Part of a small language model's weights: biases on query, key and value.
Each number is 128 + 32 x the weight over its row's rms, rounded and kept within 0 to 255. Layers, rows and columns count from 0. Numbers have three digits each. The size before them is the row's rms in percent of the matrix's.

# up: layer 4 MLP up, 640x192, rms 0.0808, rows 148-233, columns 96-143
# down: layer 4 MLP down (transposed), 640x192, rms 0.0431, rows 148-233, columns 96-143
# gate: layer 4 MLP gate, 640x192, rms 0.0811, rows 149-233, columns 96-143
up148 102:103116155091061074105161145123127112122138117153162129186155062153123115105112107126155114135098165129167161153103084142103133155138109125141158
down148 101:114113140131122162130160078139099097083203093067104198127110169105123132121124166205123149124118131158126175109102126157119130101145101068126115
gate149 106:110123097127111103141174160123103153179139103134102184155099105080132138167195098134089146171142127099099137126086127150163155145138135125118156
up149 099:115071112093125147132141127149189132145101154133127167087134136062100062139079122077092107100163151145123093179126114170086152079147165075176141
down149 103:125104060130147107115077144157095132193159198185124150172139136133082110134166168173150180180145100099117128145081133199155152143123197148094145
gate150 104:131140162104114127103113123124157127067102109193065183078125131103174146066145165117167136107154172140140144130117176120195139132182139142167143
up150 096:129169093137119140115146148086135145091154077104140119140100153184108103116101156218102109182143110061115143084084154167095126160082168110144162
down150 096:122129106164153103135137120150143095146106144123135100125117089102120083150120086071096141087106067148096140136158081119170086141166109132131104
gate151 101:078132152140109166132084100093167105132083070157101133167113085106140184154109116150121197090149106141122161191139096108072165138164152094141062
up151 100:163081124173130099141211088100072136157113135113140069110047119146097134142094199115105088140149091121132151049182161155149133109095138107088111
down151 100:091133146089114157120085175177121072156166088130061163133166154153106087174169108125135139134104182115169155126150153172144136122060087100118097
gate152 099:132089083188160076121131136114138125162077151134148151091128114073116124208061070118112183153126134132106107154087118144132158128105127120148087
up152 101:147132098130132134139108143208088144117135132122163107165101175174176139101161146119127105130083156201092120148108098140123181149108135092135154
down152 098:077142109173151140075142110091155109121143129130120188072124139035121113096095091106104162061183116090153148124129093151097114100132109149156100
gate153 094:126117101113064060153107106097158165119155137153158140128130176135101163095126196110136182147155122127116190095119077119112110121147099082137111
up153 092:129119159142055139152165193095107153115185170133165134167141128151113191044073136143178166107107092119201096095152131194095132129127131144093172
down153 096:136130170154127106188120122096139116070099173181103091136144127092148134107137112078195138093109142106104046126112069090138139087146182086099128
gate154 102:129120168152150097114059109145088080139090064091103154091104144108117126157137125151102123164138114185128137094179169138110164134173125126097141
up154 100:124160126127123146120204099126160090103132192134154161135148143114133165148104149100147100122184140088119197150125136198147073079111142113110167
down154 097:135058169133120102095098097124147144203129066165125137149155165123148096122120136133109133154146089114165125164139166119133165121183156122143154
gate155 104:080120153109140136149115165133115092060084134129110105188127124185099131147153160151153098104159093119135171154145090139118112111107166079118138
up155 103:096141109125149189131075148101124151136164078115140152177103160131123085104094121139177114150120131118123138126160172095107107121180188089162094
down155 103:147131118189094127123173138125190170146128143107119143086099206104119148117130097130075151039109168127118180154105176130124112118114140121114124
gate156 100:124107161168129135114159135103136147110155148113180137143120124187059154101115127157129182171097124147137146144119163151135140087138105139159102
up156 103:144105119165115089132096101151144160141102126132145096118097146137074100091122190116124118128143140095125102085130096153169093088120131099179153
down156 103:077152123114130154122148128120124129196071106135156169105132137087146164101097131154096150129130152064116113133119116136129146112170137145124175
gate157 099:162164146119139118171141132089163136118113085152125107127071124107147170212145126123113122070139152125146104062110139127107133134130253171120161
up157 100:044115096176142162097077158141170160102151096176159123154131122111107113156106111166133151098109086171108099124208158068149111117179097104151174
down157 100:151111122115115071136103117061135142152151152088147116125091146117160107165134126151137135144102131082122133103114143108130142156073170175124127
gate158 105:117139150158156105084054125169118096144138102158119116191105110120108146112175094173083123115096090179106129098168090140124122098143124153099178
up158 101:152141122096101130153144210123171138105128147116120124201090113165156121107098127123104103081110083160102119128166093124118141143180143125162124
down158 100:147148144179201107131154165082072127134155148123142091170074156161101127116136125133120118108125137091146131107169146109137176046109088167133122
gate159 097:118098140073140142091100077194149100161112121121143107123126120161128090109178090134093195155139153182075107117099095139143107169113167081133137
up159 098:117110124128116135180137102148151087127180074139066089161113105136145170128102083126184155117131176161111117128139092143074123112134153067103178
down159 097:111139141160154152060126158077101160103161147154116152125164142149152158164105163099154115103051139122180178144061098124179106076107102161080140
gate160 108:063068112052130153132085132157110182132171151158091134085084124127100073069103137077150058136116110110181099155138140122114168130102143147112138
up160 112:049055094104088147143111167133030101148129152145119147100099108131152153138142165124185097167097183130130125115160115122067190185089172163111106
down160 109:162224126181182146098120088116135126105094101113170124177161131117129106088130128119152104131163164174121115107125090112155097145136127151122107
gate161 101:159104148190092169213150104178090064137166076099108120078146155101139143094122141078086119157100206118100048171133105096143149151108132132143097
up161 095:128036134136119101097168101136129152096170168208095150101081124051136096146161075183089155158184065136121123194089162127174171120141104136120089
down161 098:201153170155139145141118154114119052126119162098134170077121158143138181122180150113137067120093171150132095109100116163070129119110149106104164
gate162 100:087164161103159117198093143120113148058096132177147118123101154112140099160089139096130120128111104058130085145153167115140130107116081147127108
up162 092:139153168146124101124155122101134115100154197100183098120123116062114164131117127168137193134151090176139132143111110154116154187128237086132166
down162 095:134093066185105151129118101201141115102110098089100092110163160169113150124109135122158153157137156218080118104096105125138140146132153110110122
gate163 100:106191164140110123162111103123137078170127115165152132166138120123113163104093180131100139129102135151146152177122083154132106135142109143112107
up163 102:123152121111079133187098105164160086086122144168102154158105098093147122076121171160126061114087091117099129185083112143103136123091110104106072
down163 102:133063174112147108107138114113081175145129173060146135133109101171126147141130117147124101119106161128118183132195201134156108124131080057176141
gate164 095:184142190184132112142184155074127103162143073127152169101121155102128184102125116229117193122163140140153083175231112067122121105125157122156090
up164 093:107080091090125121154171112178127103153095125095140110107117172183122122169079107115115025117097145077110063142136103163098114090082100139098111
down164 091:204140174159187119112100113125084152132122052116169138127172044104141147111147135160117117113111094154175126187189121099128136139173143103143170
gate165 095:131097141167128118086168164129081185096111135143106144135152157111131094169113115133111116133147118136065110093150136121086133138124139112115132
up165 100:132132106165152175119120144154102124143110072166154126135177155133112179181139166097148096107186143094149109131145084082094170101093106139160089
down165 098:116124111103160148184161078169173093189177075131145092078107181086125109104125091105075118119118151149101126181174153123081192114155168107110076
gate166 094:094046150126130162108142136069103091133064105120120134099110086140131125078109119133142179163112150115117173118129137092148098100114118125161122
up166 100:078140153093186103143116118107139121125149124151184182167104106117126164124151141135149076090149170172122132140060152178102188091149089154115145
down166 097:179176095135096052117116174126139123144134141169115068041167135107109106107143140086086119148092075071143162103207116101113108120144132083141160
gate167 101:169171171093111109157119119089070130131105111129129082130179184113154149138149142114141190157112104125142142106093120156098103143126100124079114
up167 102:134129145106078183159124148126111145143152113094131132132129088154087145089205197199122091105161167111108123117134136061109104192086111171159099
down167 099:115132102114075126129167149108161157071092102160137145131065137137146120157083160179120126220161119122033144151102147165063137131138129116144166
gate168 095:102110107109080124153148119211081121103154181145133118085098110139135124155081115072066139094194138126164161203147139084122106097085095151146116
up168 102:127108145165105127140169075109098097138090096154157115103112145152111107107148085103130109070159145146119155144148137138159076139132198156184104
down168 099:126113109102119136136069128063127159111108107090145096141131054113125199130117142154117127159075160103114158080131070125121193167157069065164163
gate169 098:100128036075132109161098065125126188100141148124106063180186106109046080106124085127124134132135105104110139089084158101122160106160117152093101
up169 093:140120055097147145150072159103124169160111155181157116136101115122201134135108147176098155095097111154154144135154134137092184070128098155167119
down169 092:096147182162168127083148068088097137106139155131161123089121139094104084103188130112126115151113132078063130072124120121084097142169125149129096
gate170 102:104116155094075125095119121108099108117097083134101112163180149150112146154097173145164196175138149142082095130130135103169157131170086126182112
up170 098:141172134190158073119047125120057190098194077065124196101066095153142167125087129116158158141069078186103165120118112112167117121134140164112132
down170 099:165168091124114143104141178162117107133169174200086125181160110128162099108156145139073108138144132089143203119152104113109119118127170114105116
gate171 103:146110082080128143136120086220124156117105155119166116087112106124153056180095088133167111138135174110142171097087127157165143100097102155145076
up171 099:145115124206088118087111168099071082146139093139096103108149139127116135144130170126057140099167102144145119167134152111108117170141163100117138
down171 101:089133166054146119179134116162137150137087176091159139131092156108102127084099102081189103140116139107161108104061154181132098137075100071111137
gate172 102:093125121082092151166093166148163128170172193138105126115145103106171156145150115084073159150138114154146103152124153153107188131139118089102191
up172 103:111111134117144157064081123110124115117122140149106122101087147107143090175111094040102136154125168103118138117190158095143207145134104151133141
down172 105:126123128141113122158110141166091067063167134115173079103147125155116136144125116098157118161142096118096173156122114084113125103143207100121130
gate173 093:148137121143126089155147103088104116157159141098098095167092182148121192138073126098140229149108090146090182140175183156118123145152137207089119
up173 095:139165161113150175119126108152151138149067064202091155126143142095146113119100150144077171144151166105209061076118063138098084150146094094161215
down173 105:105136126151132096190085123166046057156108112153146058116108175115093133074119099115207117159110109122124173141122200161127141159134114202110116
gate174 098:150114141151088104123119081101075100144148149096113179087142103089123125152106098144078109158071093074152174155101093133129116111162123122111167
up174 103:140116121115155109098122059100136116124150123085109090098097143068114128126172102142076124106100171169158122202153168139113150087110162183087112
down174 103:151081122169116065079106218117130121151079105132122197156118150171124149126120153132101115091159097112099145136108139205172102189174082098142175
gate175 097:122153143124145133137146188070048129097106135145077143153102093119070166131106087053155162108127112173091154107171137110112050172116161095140175
up175 098:098160180182098119085122078153137099144094203130107138165130112118104065128152111148101175111114125119148103111126134146202155117134145083156111
down175 099:060072123163122091138153175115129135116077142103132106084084141102081134149137118123152138099121118173114146108188081105105117174105124150081184
gate176 103:122114077191130160141171205117196155058104184161095094141164106113137155133126066113110130091072101167082125119138136108160177147180114130111100
up176 100:092125167113164119094123095133147087106103160114121113104160145167118177148136115145157133142106141125181065113102131164047170139092129154135147
down176 099:125123139163084130116136181160160109151141132138110127119101090043167169159135132139165095100111125157108185132106108142159109148143138117094090
gate177 097:125084170147101085138187124159126113093113170076119146114111128124160100078154131099162160197100159081154115105102206148148082082112115127133204
up177 095:133156116130127165152129140121089157114085114128142126159080156178140141099157089118163160060105137118158079086114137048143114078173066100122129
down177 094:125091182116092081116142101135166178118133157096070140125148155151145132110130162145146183209104110115137150146130224183099110099125119134079198
gate178 102:121187131178111088174093156152086150151144150147074167076127124105155164074092170101144157107144188054129149070149137139051135166133165084183114
up178 100:158144137088141096110126133131062207163108205137156112130123074048159134076167108159126116108148123145154137100138134154176140078107091129152123
down178 102:187143109139152124186125202165123113118120085162093100121096109175136114138090147086099082161106111169109166182105151116125068194113168135137113
gate179 096:077144127128170097137079089206143117156103095171181133118085144105171145141120117118112093112172165136099183167131074158163111122115168101124125
up179 103:086170138166124149054124111140120082157112115120141119116099076148123110113115117105153106108130086112076125105087108163130062159123209103132127
down179 105:150128125133125127136124136067131150113207125119135132091134103086060138096151150146137179138100122135133067110117211161081148162139129150127202
gate180 097:117151137109130126076100186113138122105138173103158086131092084132158128161149113054178146068115081084155158113136130162168150119139110097116106
up180 104:124184095120146117157110108126117137174086120172135143122165118108099122132099069092109126104156126118157184160154140129079113170112107166138186
down180 097:137163073102137125070128144166156110138171091053126081144145094071122123187135127156144145114131139120109119064140158152140156101134117102194105
gate181 102:147113167137142055051159116211132111120136117114106179162077120114134128123171199129180149117110161100097106136128071196185066103126093107122095
up181 099:135114080127140163105107123081068149084125057082115181059149159098123140137068176131111157187153146160139135113193144146143137174175136127141119
down181 101:095142103131129143129165106128117090152108211141176078154103126117132117134104079146096068097114149098120153125107097128154107100079116120142151
gate182 096:090132125102117166162096091083069173094110090190123103135185089101158074108119171171114108100142157083066105133145135148148143111133118141054077
up182 092:128110164073139125097144123089139085101142096125132059121179107131132152127090174083127158118180126159196150162140098121166142111170143172088126
down182 100:124148090157149098126173150203164155161175106109138120166121128135131148153160087105099104119064098169083127149102138160082105178158138078126134
gate183 105:109088106146152150131155140104122097161132106158107181106085088133152097081136135105140079120099156108095074155142125152133122175041127094116121
up183 106:112121086128065097089108126151126106187149121144176133139182152109174139144174107159099108147094128153123127219167041139092138083081110138095148
down183 105:132150163149162153131136114138141137118125021125188146142091100151120153159153115100130178138150096098090081090083174136166128185132102100110143
gate184 099:139046179201180155097148098118186122133147150127135177107098125151147123143118172097140140082138153102097129129096096166184124125144130096159073
up184 100:166122056124124123115146134170157136141105137128181185153108160162139114137118108166165119194118112063121143110120180123113106181150178142176154
down184 096:165140142103142135119106147088070161102087176148115132116134112093136162082090115207096119089105114124131085113146071054173158097121129109108168
gate185 105:098078147141079128119122118111131120167101109096105097120094103156071170173082078102108168154139118107155123141128167105121114134081129138127194
up185 104:053163146187125144159131120119116156116126120203163133102153129095164132174177135062154164123177166169128092109130179083124099121116139183152158
down185 101:196124116132109111082123141119103167099103086104098089154096138076065138134131060141113174147094142081154113176083137146099129142146138104124109
gate186 102:106131213113204074100142076128192143105158205134111120112106132178124161096097117126166167121169204139077132109162155192133081046188146173141110
up186 101:059141163155147111126133098125103100127166093148157120122131051117137104141111108139170140139098137090143129090148165166107119091170201136077094
down186 100:102114119152061128149098141165102173164097148135132104167170131144125051131146185132134109087069078120124131152092127129146185144121080047117161
gate187 100:136142060106083100100134159098098115111119117140148159146083154157079173104115123166042162135110101102183087146152103134117140067209145159179112
up187 098:110141086178109146129172160119113118095132064159150091143116157139133142182156104176104204122091082091149103121183145179147097116115133154194116
down187 096:140145217174129153135103078184147107139166112127126090115153106111164131153111109087215113127150072130067130097118095157107134144100141103078157
gate188 102:166138128197162176129121058121090116153068042143159152130131155118081118133120152135172173123074114149057129143147134130129104118147129120102080
up188 098:154203160131142112087116112138123135128074150201150088118090122113125120160124133144146175165118140108054144137141113161168131092163139182132179
down188 099:084105127162125145111142151105159202147206116118120148155128147141175154115137132201120133124198109131192152086122074115078167144051108124111136
gate189 092:099064116142105088106138102093137052054163123237113103118136095149107147089119109132115078190161083146155102119081128087086176134104155135141082
up189 087:158173166075123178109107107124110125190106116076153180154132148147125137172109103178169171159100164097148137119164141191123104082122051117170112
down189 090:120083117148141102171117071153172140101172113120142055091144122136108133121153160151111109132193129114090149154098157129122115173166144122140147
gate190 098:137113141151112125109179145191096129116141120108106096107134148105111071140107118143052146188158149184143096091153145158094060153160154088106086
up190 095:099100133168162114077143093171111162144104093124155181119124183124104136120160127135100147106184136186154092152152131182071183165141138098112096
down190 092:137144080113144168169110117147137164159142174146077112150120130099138127195101078126151085150092129141094162195134119057106198077095112124161166
gate191 099:168152131178094137197040065104120085105141129122146158129158130140096141119131131148121165111145147091161176127119118156097129120106147146155151
up191 100:139095093131115097152126106175131102164133108056145173110117134151142126078158094099162081138149120070106073092158111124158068118139098197137128
down191 100:094085093190176142068115119104095143083145174133140103154152147117107103100181138133086149109102134075119089103128097190111152145157115057080064
gate192 103:130192104152123183125113156102141116162140165116139124159134068148113154133122111113082104085114115074146091124115104118124119165136093126154056
up192 104:117168161068115230116137148126126147179159180115175156117150105142111119110145151131164127120060127082107137143152152085100139160149125131147103
down192 102:105132094119109127163145107140128143121167098121088113121174174192138173135173101084107118139158140149191157133149082132136120133088148133074140
gate193 100:136114141119125109096100121150132161134169130122142142135123188128106122096071120190103124188079062105138120127185144143147167052163156130130170
up193 115:103118184141108179118120072121139166137153130115170129137093109166120139129094112158112132133099077072120173103138107105186134084137234167165135
down193 112:153114189143134165118092145186103156126185140125124089063104094147141155186176134140161178102114128108127128129135138119181099179143170171169149
gate194 090:115101114109146139124121126110116084104125170131097165178083133127095064168159082107096107097097120142092080103080135060135130134088135142122078
up194 098:127097082172165136126110200149073148091125093129078115088143111151102138114114048151134161047132133147122089135140101129112128148131145108091092
down194 097:117135128176038127110144139123151102122115134181187094166132102108149120143125162044143099141114115099145106121125080169128130117094125094122081
gate195 100:093153093158150161187104076152131143120077108125136117104164136136066085123137089122135160108130147079106148207128174170154130116121150078109060
up195 099:123119116109111186107134095097163149174187144145180130146139158133114104154036056099135161130169135058155188175130106178098082107113090151080116
down195 098:168145144150185124176163118184092176116079110107123136129105102125098071095165190132151163083126157123095088142117136139146156125174148103129153
gate196 093:099124152141133106118150146128125158158132090109070096156112161114143126187144116129168126144102095131159178168190140101117117113146143134108103
up196 100:140149098117051147159107139120216145139095093087115123136199136096132134069175140135133169147159137168135159149154127084093135145096147095097166
down196 097:130069150140191171088122135145058106112150158150132115136118100095123084147099111098158085135150104113132094148142121216134111081153105145191114
gate197 097:142158089090113171086088121151079066086160068144154132132108114110095094104125116130074096191129163083127070139134147165167130165178092176117099
up197 094:095149112175162078153066131138099222106135101216150111147155099110150165166103098079129129130123188112079133128125066122119127149107093061137070
down197 095:083083141084139114095127169107125197094137144104129115118108131151120130148099114087136144125096073143130221118223144106093150083140135154105149
gate198 096:144110164101192069086122083085123076077118145127194133182130177164096177095151127129119156166150080204140112187173127172115158153097142153103132
up198 101:091165110116102122164140145154128158123155141138075171128092139054180088086182118117109087146150157087091108115105085159184058198171129119178080
down198 099:111115142101120041058073157138113063101071133109101113161190103136140148142141168169141139157110082110073150121135172129130080191103110162068131
gate199 100:110034078120141132073181150178136117101128092108190144131131153137089149104088107061158131125132205157121141121105059157135102093131135092166107
up199 104:106115190147176192084124118125147128087049109168100110122134103156119148067115112106090181090143138164136119114149138105096112094146126201092096
down199 101:138148124164176104155105150038147176080088100126163119099125094135175140114153132145127113143126086158131163151162139061112126130146161170123141
gate200 096:131109124114046107119045147195115122069142148165124148179112132133104073120112132175093076160125136102148133126151197107142087169189131129109094
up200 097:073146137142057101166078102099132176135122109094116106164137189166135091116190128144115156125127132130076151125099093117114123162126106170125134
down200 097:159101155109216104127175164156126078098165084157168159119111129109158149154093142226154126104162164128137111140096102151077136131173117163074134
gate201 106:072124125147148179110153118119161127129062159172167126097148155098154123211135129081086052117127142145111105140101113130188090084101149129080098
up201 102:174098138142139175109154104191182086101135108143140095117141157144126078079082155092046134165146177138145183124177140133128112120119092124152120
down201 094:137128120113134082115112170120107147128067104081123118152182082094157165060064133173224156109090093152168103081092097081134129078133121085150115
gate202 099:113169122092141118126098146120127090155163105135134129251131138121173124061130151105093108133113177145129057179148150075119167178170082084120113
up202 098:145112117184168126098121205125116120100127122132079143137123134113124147096148078168160123085158095169131199160139060139154104113092145108115159
down202 096:120164089083123115161151135134112157136114140136132125162113151110183095106178183104130069143085127119105086126134137156146074117126116122144174
gate203 101:199116082128199095069127180177159095119129124150083146095111113083112132144149128136137168131143126079135176142113166140129089099052108132127043
up203 097:144163113146121112167109129089083168163148144123152128176090116142150087123143157087118149165157118177154081120140121103117077126155111112039174
down203 100:214158088111172078095151109235134091130107115158156136127188124097106103148082164193074066109141155115161160095114130118108148093122144179130078
gate204 093:107140099128116143125167149146172090069120129106144103128121101154107100104106143162152146108141115124162122123123138104109125116188130152211096
up204 093:139137119078125118111068136130112196122131130154112188116065088112063103149219144127117119127100142133157133104162110146132118121108105136088120
down204 096:097124129147085197124174134146180100062197153085113156120137151163133113098093152133092125110139094140127034163167123106109112188151140174138072
gate205 091:153141069148177144092146133068173170177125132118137102167175162134069125128069128147155114111110106154136100192143219155162144178124062085117074
up205 084:157213090134213119126159092122103187124151200112132103139181149137086100126149138144126068116175159176083113184101152123139115131154084127146082
down205 091:106156088179123171143178074100126137093189100103080095110122135097183112092134151147131099102115111110123166119126096054134109086181162112160129
gate206 105:124122133087145108086149125166119134073148063138145141111141189155111093104088099160074090171170143121047110093046103112122077154063150141137093
up206 105:118142122087111103130128103165124111131194117138145132099144162142128106175086151135120090131207115156078128143085138044115125149102157190089117
down206 101:165089162160126117173108151107161102173150155095103119197165100066136132129122183178123133076120159115149065178149129148121173140121143100135124
gate207 105:056125071099121113111146147139140164176056155154166158087151173177188158204113116049138153105096064111086126058137191152115141089073100183126182
up207 101:150145152119077156156109119133122056128118129132099084070106102141093170108083139144101150164166147115173105179070057132175128116186132157188131
down207 103:137099112173134099163146118148141073124117143095115055139178168115138088135124156155093100084061201158109106059122154119101099150139154143077156
gate208 097:153092117128116058151148119202148156107142110118148119153161132137087165113103145078116098107082142126096168156146176066180112140121112141091103
up208 097:078116136151130148105107108133166100133093088165126100152093161102166184119138119122121125167124143182150141144115115171120121117150158174148126
down208 090:121140066105085177101115140117146108068148093088193134097160127159114085105098114119085071125104133125089091111160127090155129106089113170099120
gate209 101:117133139113141173132116104128158129075127110077181116106162151187131143123129108137139196148212104160138157142135117123159125092143132124114118
up209 104:173079155163154139159115154091091096064138122167136123062155164066168220113144168128110144132116173153055149078141131165099083105102142138162131
down209 099:175111106117139095101122109179134133094134161100109106149062084099112118141122095128137112131163139160121091173138143128060140154161162119131083
gate210 102:167113071186097147127116168196172183056109109099110156182117117124077098106113120164155149135136135077180131079109123165151058150201164179145142
up210 109:137104124106137138121135191142146129134099142087096093125157112129088150127110171139128125137131136112110184172149064097107161165038140159081109
down210 109:143091072149098113115071143143157140144116161109166095156086120159106152120092034128229109095109141147164093135104094090177103213104111098147120
gate211 093:087106141112062130119117088131081074135124166156060139122158184145128124110098121111152111125108160084092166093133146136122134123109115116168091
up211 093:131133132134163100121084178108124150097112194110158073159108080086128118085114120094095163186135097134113096115101124163094123074125183130105165
down211 099:109105147147066150113063131135105139143103218170054145117162172131127102100093134126086114130063113150092116140144139210125167067114094140147145
gate212 098:068135096085102118186137175138132172143112089141108059125145119129176066095113119171096101109095165176141113120131123173083197171127105120117069
up212 094:111126112105138185130088083090069113078083105099154134134099152135129163163119126121126139126175096168181113160157111105164087103126165155159185
down212 097:151132128129176131157136137109120090097182136128180156120120077138157109178148154142138135131135222112090168120054152118085140140102101160122186
gate213 100:129140100130128087135096136175140139135192180151154138194137121135079146064144152144111150124154087119112187171079173151099112145145166033113156
up213 089:100116138143112142127115144158155123134126134113082130202103168116134084185110104133148117139156120131121110185127157148155117225098118117109188
down213 094:101136184076117130177124136112133132129144127130107158123142188153128114074111120085049141045151172174106081123123090095135122071130139147121138
gate214 103:137115067155179123062094135123106116122153205097112150153145123149113156147140140130135112167127143167111159163107107114152095059142087111142095
up214 100:137077064075103098179124102110139117169170152107122112118145082170095130094132141112163168139134078112160129118134109116099160135118062142132149
down214 099:114131136153110205052141199108053066151102150120202146154128133144165149208141197150149084048108147140128150169083095111163144126143161126105199
gate215 101:173095133070144116136132144141188153108128133093144088156120131116157088113125103118103107163083144076128150162133124131105117151166066133165121
up215 101:088118102163190138073154153142128071093109134169112108146098142141102154133151111107099125164151149163065116157130115125154154114163160092149087
down215 106:083112060138150105103133145112190131136139142096185079128103194207079092175154129183127070146118223160152099093072113077099153112092074131145115
gate216 102:145126111113119120128115123111155175143088117045164158170165154113133152132158140145136086164143099109208117158105101169167101147187159099126178
up216 100:065159105149186073155149071086102147191185072134116115155143101098170179159090095139167145143134118140082095100139092200126173116116099151169162
down216 106:158170107110134106031096158125164110214133130114075165130107121169111117117122073118110159120155125171104054140125132162072128147106111101124099
gate217 096:109110107133132154124179127165079176144219062123086108138106101149161155095112140189109107126200168103132108161160177150148133117086124158197139
up217 095:088100116129123068146104126115141134171096075093102081129145133089139142170130150119144090149153143059151113120103136107170134136140121120100228
down217 097:142103140145097215175134083147133176158178117128145166163128118158128138079111177112066137165116175167093119107172186161142137162120131164116027
gate218 097:172101132117128119205185125175138108119148134116108101106124180191156158128162064143133107133070160097100101200131096132156147202137119138152114
up218 101:140133152134096112139166109130078071132093169100114144126146078160115152129153095122141136146055149112198121135116094148172082133133164145109169
down218 102:150189113160132129121132087122130123177144104149149174181124184071059185110082138170124163140184119139144150123083133108116111123140131111083093
gate219 104:059120142109130101089103085147132079158103109091120134066116170122153135205143121112175140117082126116066131132093105177034201121147124185156122
up219 110:163097179133039118138180124107128112141183147110135169129169090148103100097177160133060111111163152147183100097069152136180123169141191137106130
down219 107:137118092087169096112102106128072064120126104127102075159138041117149133136089124132095029149102160135144137173096150099129140133147112128096110
gate220 096:170222140145104200146127151171153116074138166186140114090117175175101160197125046091119118146083127117131068062100169102108174159137144100096125
up220 095:132087097149155137138121116173142106116136156141147183110135164120110134099101102195076106109176115185120073127134149099067167091120083109135156
down220 091:136172164121096190084111153106145142104135184126107122085088086143154146180175089044138204128070147141121114114123207156119109182100164124055135
gate221 102:128120142128110131098126147167095108178133107120118102188126178121138106152129158163100145160142112209082180075200111122069117129106157141119145
up221 103:147168127202189145127077183138163116092107116095167159113155167131130159121102136121128161138137117113150073111156109196100165126161102183141171
down221 101:176197126138205140140125115083096160104175110121155096137133089062171137083119157109136118043118135110148073122157107101227123067128148041170127
gate222 105:130108162176136182089166131119139067078126078133154133154088175076104118118132166153096129097089142085129122148115167180153170154088145110178129
up222 102:122173127117182086126141150127117147114101135192116164128126181201133151133116110090128120124097148191133102093118199126143115149109154091117146
down222 099:110142131143177137126106045156159157123143189154149107099132128102066079154139196167132124096095105153113141106171137112112162133129169164143093
gate223 107:101164116110160168149128123095107158080173137066133090154105153147116147119195136099131138074109162152118123140154100163135116081103111146131165
up223 096:130110183124111120106130134177065091149088172183144144103143175141144163169128143112117069138108166105097156127113159188121129115151088092110075
down223 102:167175102122159204114086136122172215174175128070152080131110110095108141093098106120181158151119110148097085167146128101139107161095111140117156
gate224 083:099151138163196156092132068130085191104089065154139119128130099196153176173137187145164116090175150133128169122173166072087065079101066160150149
up224 094:149126113199156063108130098189065128117138128154104114135138123187159121151081078127076068114139139099150126147130139110121107151109103099146152
down224 093:094130134112146144088133130100155175098100148139139138122078134179162103133170213137181181101108128172098129148154165106125101084119145170084108
gate225 091:126123132181134147130114176111136079104069193109160146086151166137156147139048150174133143121132164135113117086089183110155181061072120108173116
up225 096:092129113119123138190083066115128130115120212101148155087130198088145135150047081092129154160116160171140176121154131109085123123107137121081142
down225 095:083126135120123114157093184125103143207122124125147080104141113100178100136102139141122093154182083154093153135100133147103150158117094092125177
gate226 107:105115231131132102171146164128153125106108089162082117150159191136130146106126112132109171124153148136178078062114110131111081138112147144171174
up226 104:070082094106158103168112169158196142101189162147143112119143159171142134089171098121187124127128144101125146152213094102115152154125138095135106
down226 104:172169096116051136051062104111097128122191104097166112058131128124078121128154172124125128173041129091092147161082202140173097166153137121087110
gate227 094:115087135071160175098151112077136139116184156094078146128138137131174135114148122125100164148097168087160130114099104162126188130100166158096131
up227 098:167134145169119110070163152164139132119146103126166118124150087154134149115118134147112096130164147132068093101100129075153148143177119095146132
down227 096:116126093099141129120120124111087169133182117157063139129176121123112149141113093091111170170077131138095144115160078173105135131094163177098145
gate228 090:090118136105111076131177117129120149100127136080131100151187079104191060127137084139092126099194159120112174112134155170164130141105136096094103
up228 091:158099109129158192119088119107091083115154124164160163149038131135122141111089117112111151124063142094150119146088082113112085113193100145172091
down228 098:101120150160132145062143091125112128145159089077123135134173084077130067093173138096008158118181153100117108094164137190104111140091162127069123
gate229 095:105117113137154200126159122103177143153127120061085119142156156104145161069150094105125191112155104117167155099122169101127080188102079167156148
up229 099:115095119171120100146128158091131149084126153160186198159123122127116140120113176164171112174118108140128129146140133139118206023140142087047100
down229 103:137122107095126184106081120121132156087084164121125186155139173118155118128121095096177139145145132157126117119111116149148133120108094153178131
gate230 098:073141145103158084153089128123129076091118125162129122206177113129193090108120094092129136132092121149106180155091100149087173119157077183091125
up230 101:123142149127165116109140083084167151189074128102078132122122108130094185112151129129138120140125186157137144151140168106139115120092125178121052
down230 098:163167117174117069106110163141108123094146072136163100091167152150120129137159117040077136154157096184125116088128147074062149123149120114131134
gate231 106:182095139143113123103153078166131127099224133142135148120142110031154100119168135135074127171109126067129123155140155144137167129164086125110081
up231 105:085111130151154125121154178117134158134064111122151105117148152161076159134170101153208081131120167158117149126097121197125160110159135178115121
down231 109:147133132111162080110109113189159060134175083098154152113120112068088096156100102148159157110127144136150128165074081137159199159146133144156084
gate232 098:091138075115156146188126074083155144169179139147166202089135119101139128092123142133109089145177120107137188120115153143131158154175111155179161
up232 100:095125104116143123207085115119085141167149149107129235089084129124096142055090096119144110155139078095123144094119121110122101115147078141139119
down232 098:116102134118086130111136130094131133077133104152097103096078146099149208129104141158189133151105144181107101126103138182192095129156154140130151
gate233 097:160138159124182140053127208097158179161129120192136134093098107101129094097123119131118133179099074175110125144095119117157108096128121068156122
up233 092:133126158138183120160152136132128150108118166138155134136115127138150110138113122137117138190157129129117126069166144163085119171107104149148186
down233 095:115100144156167082154106118192129066118088107100048160142115112132121118193106146149102137099105167092147106100132101108136130143100189108076127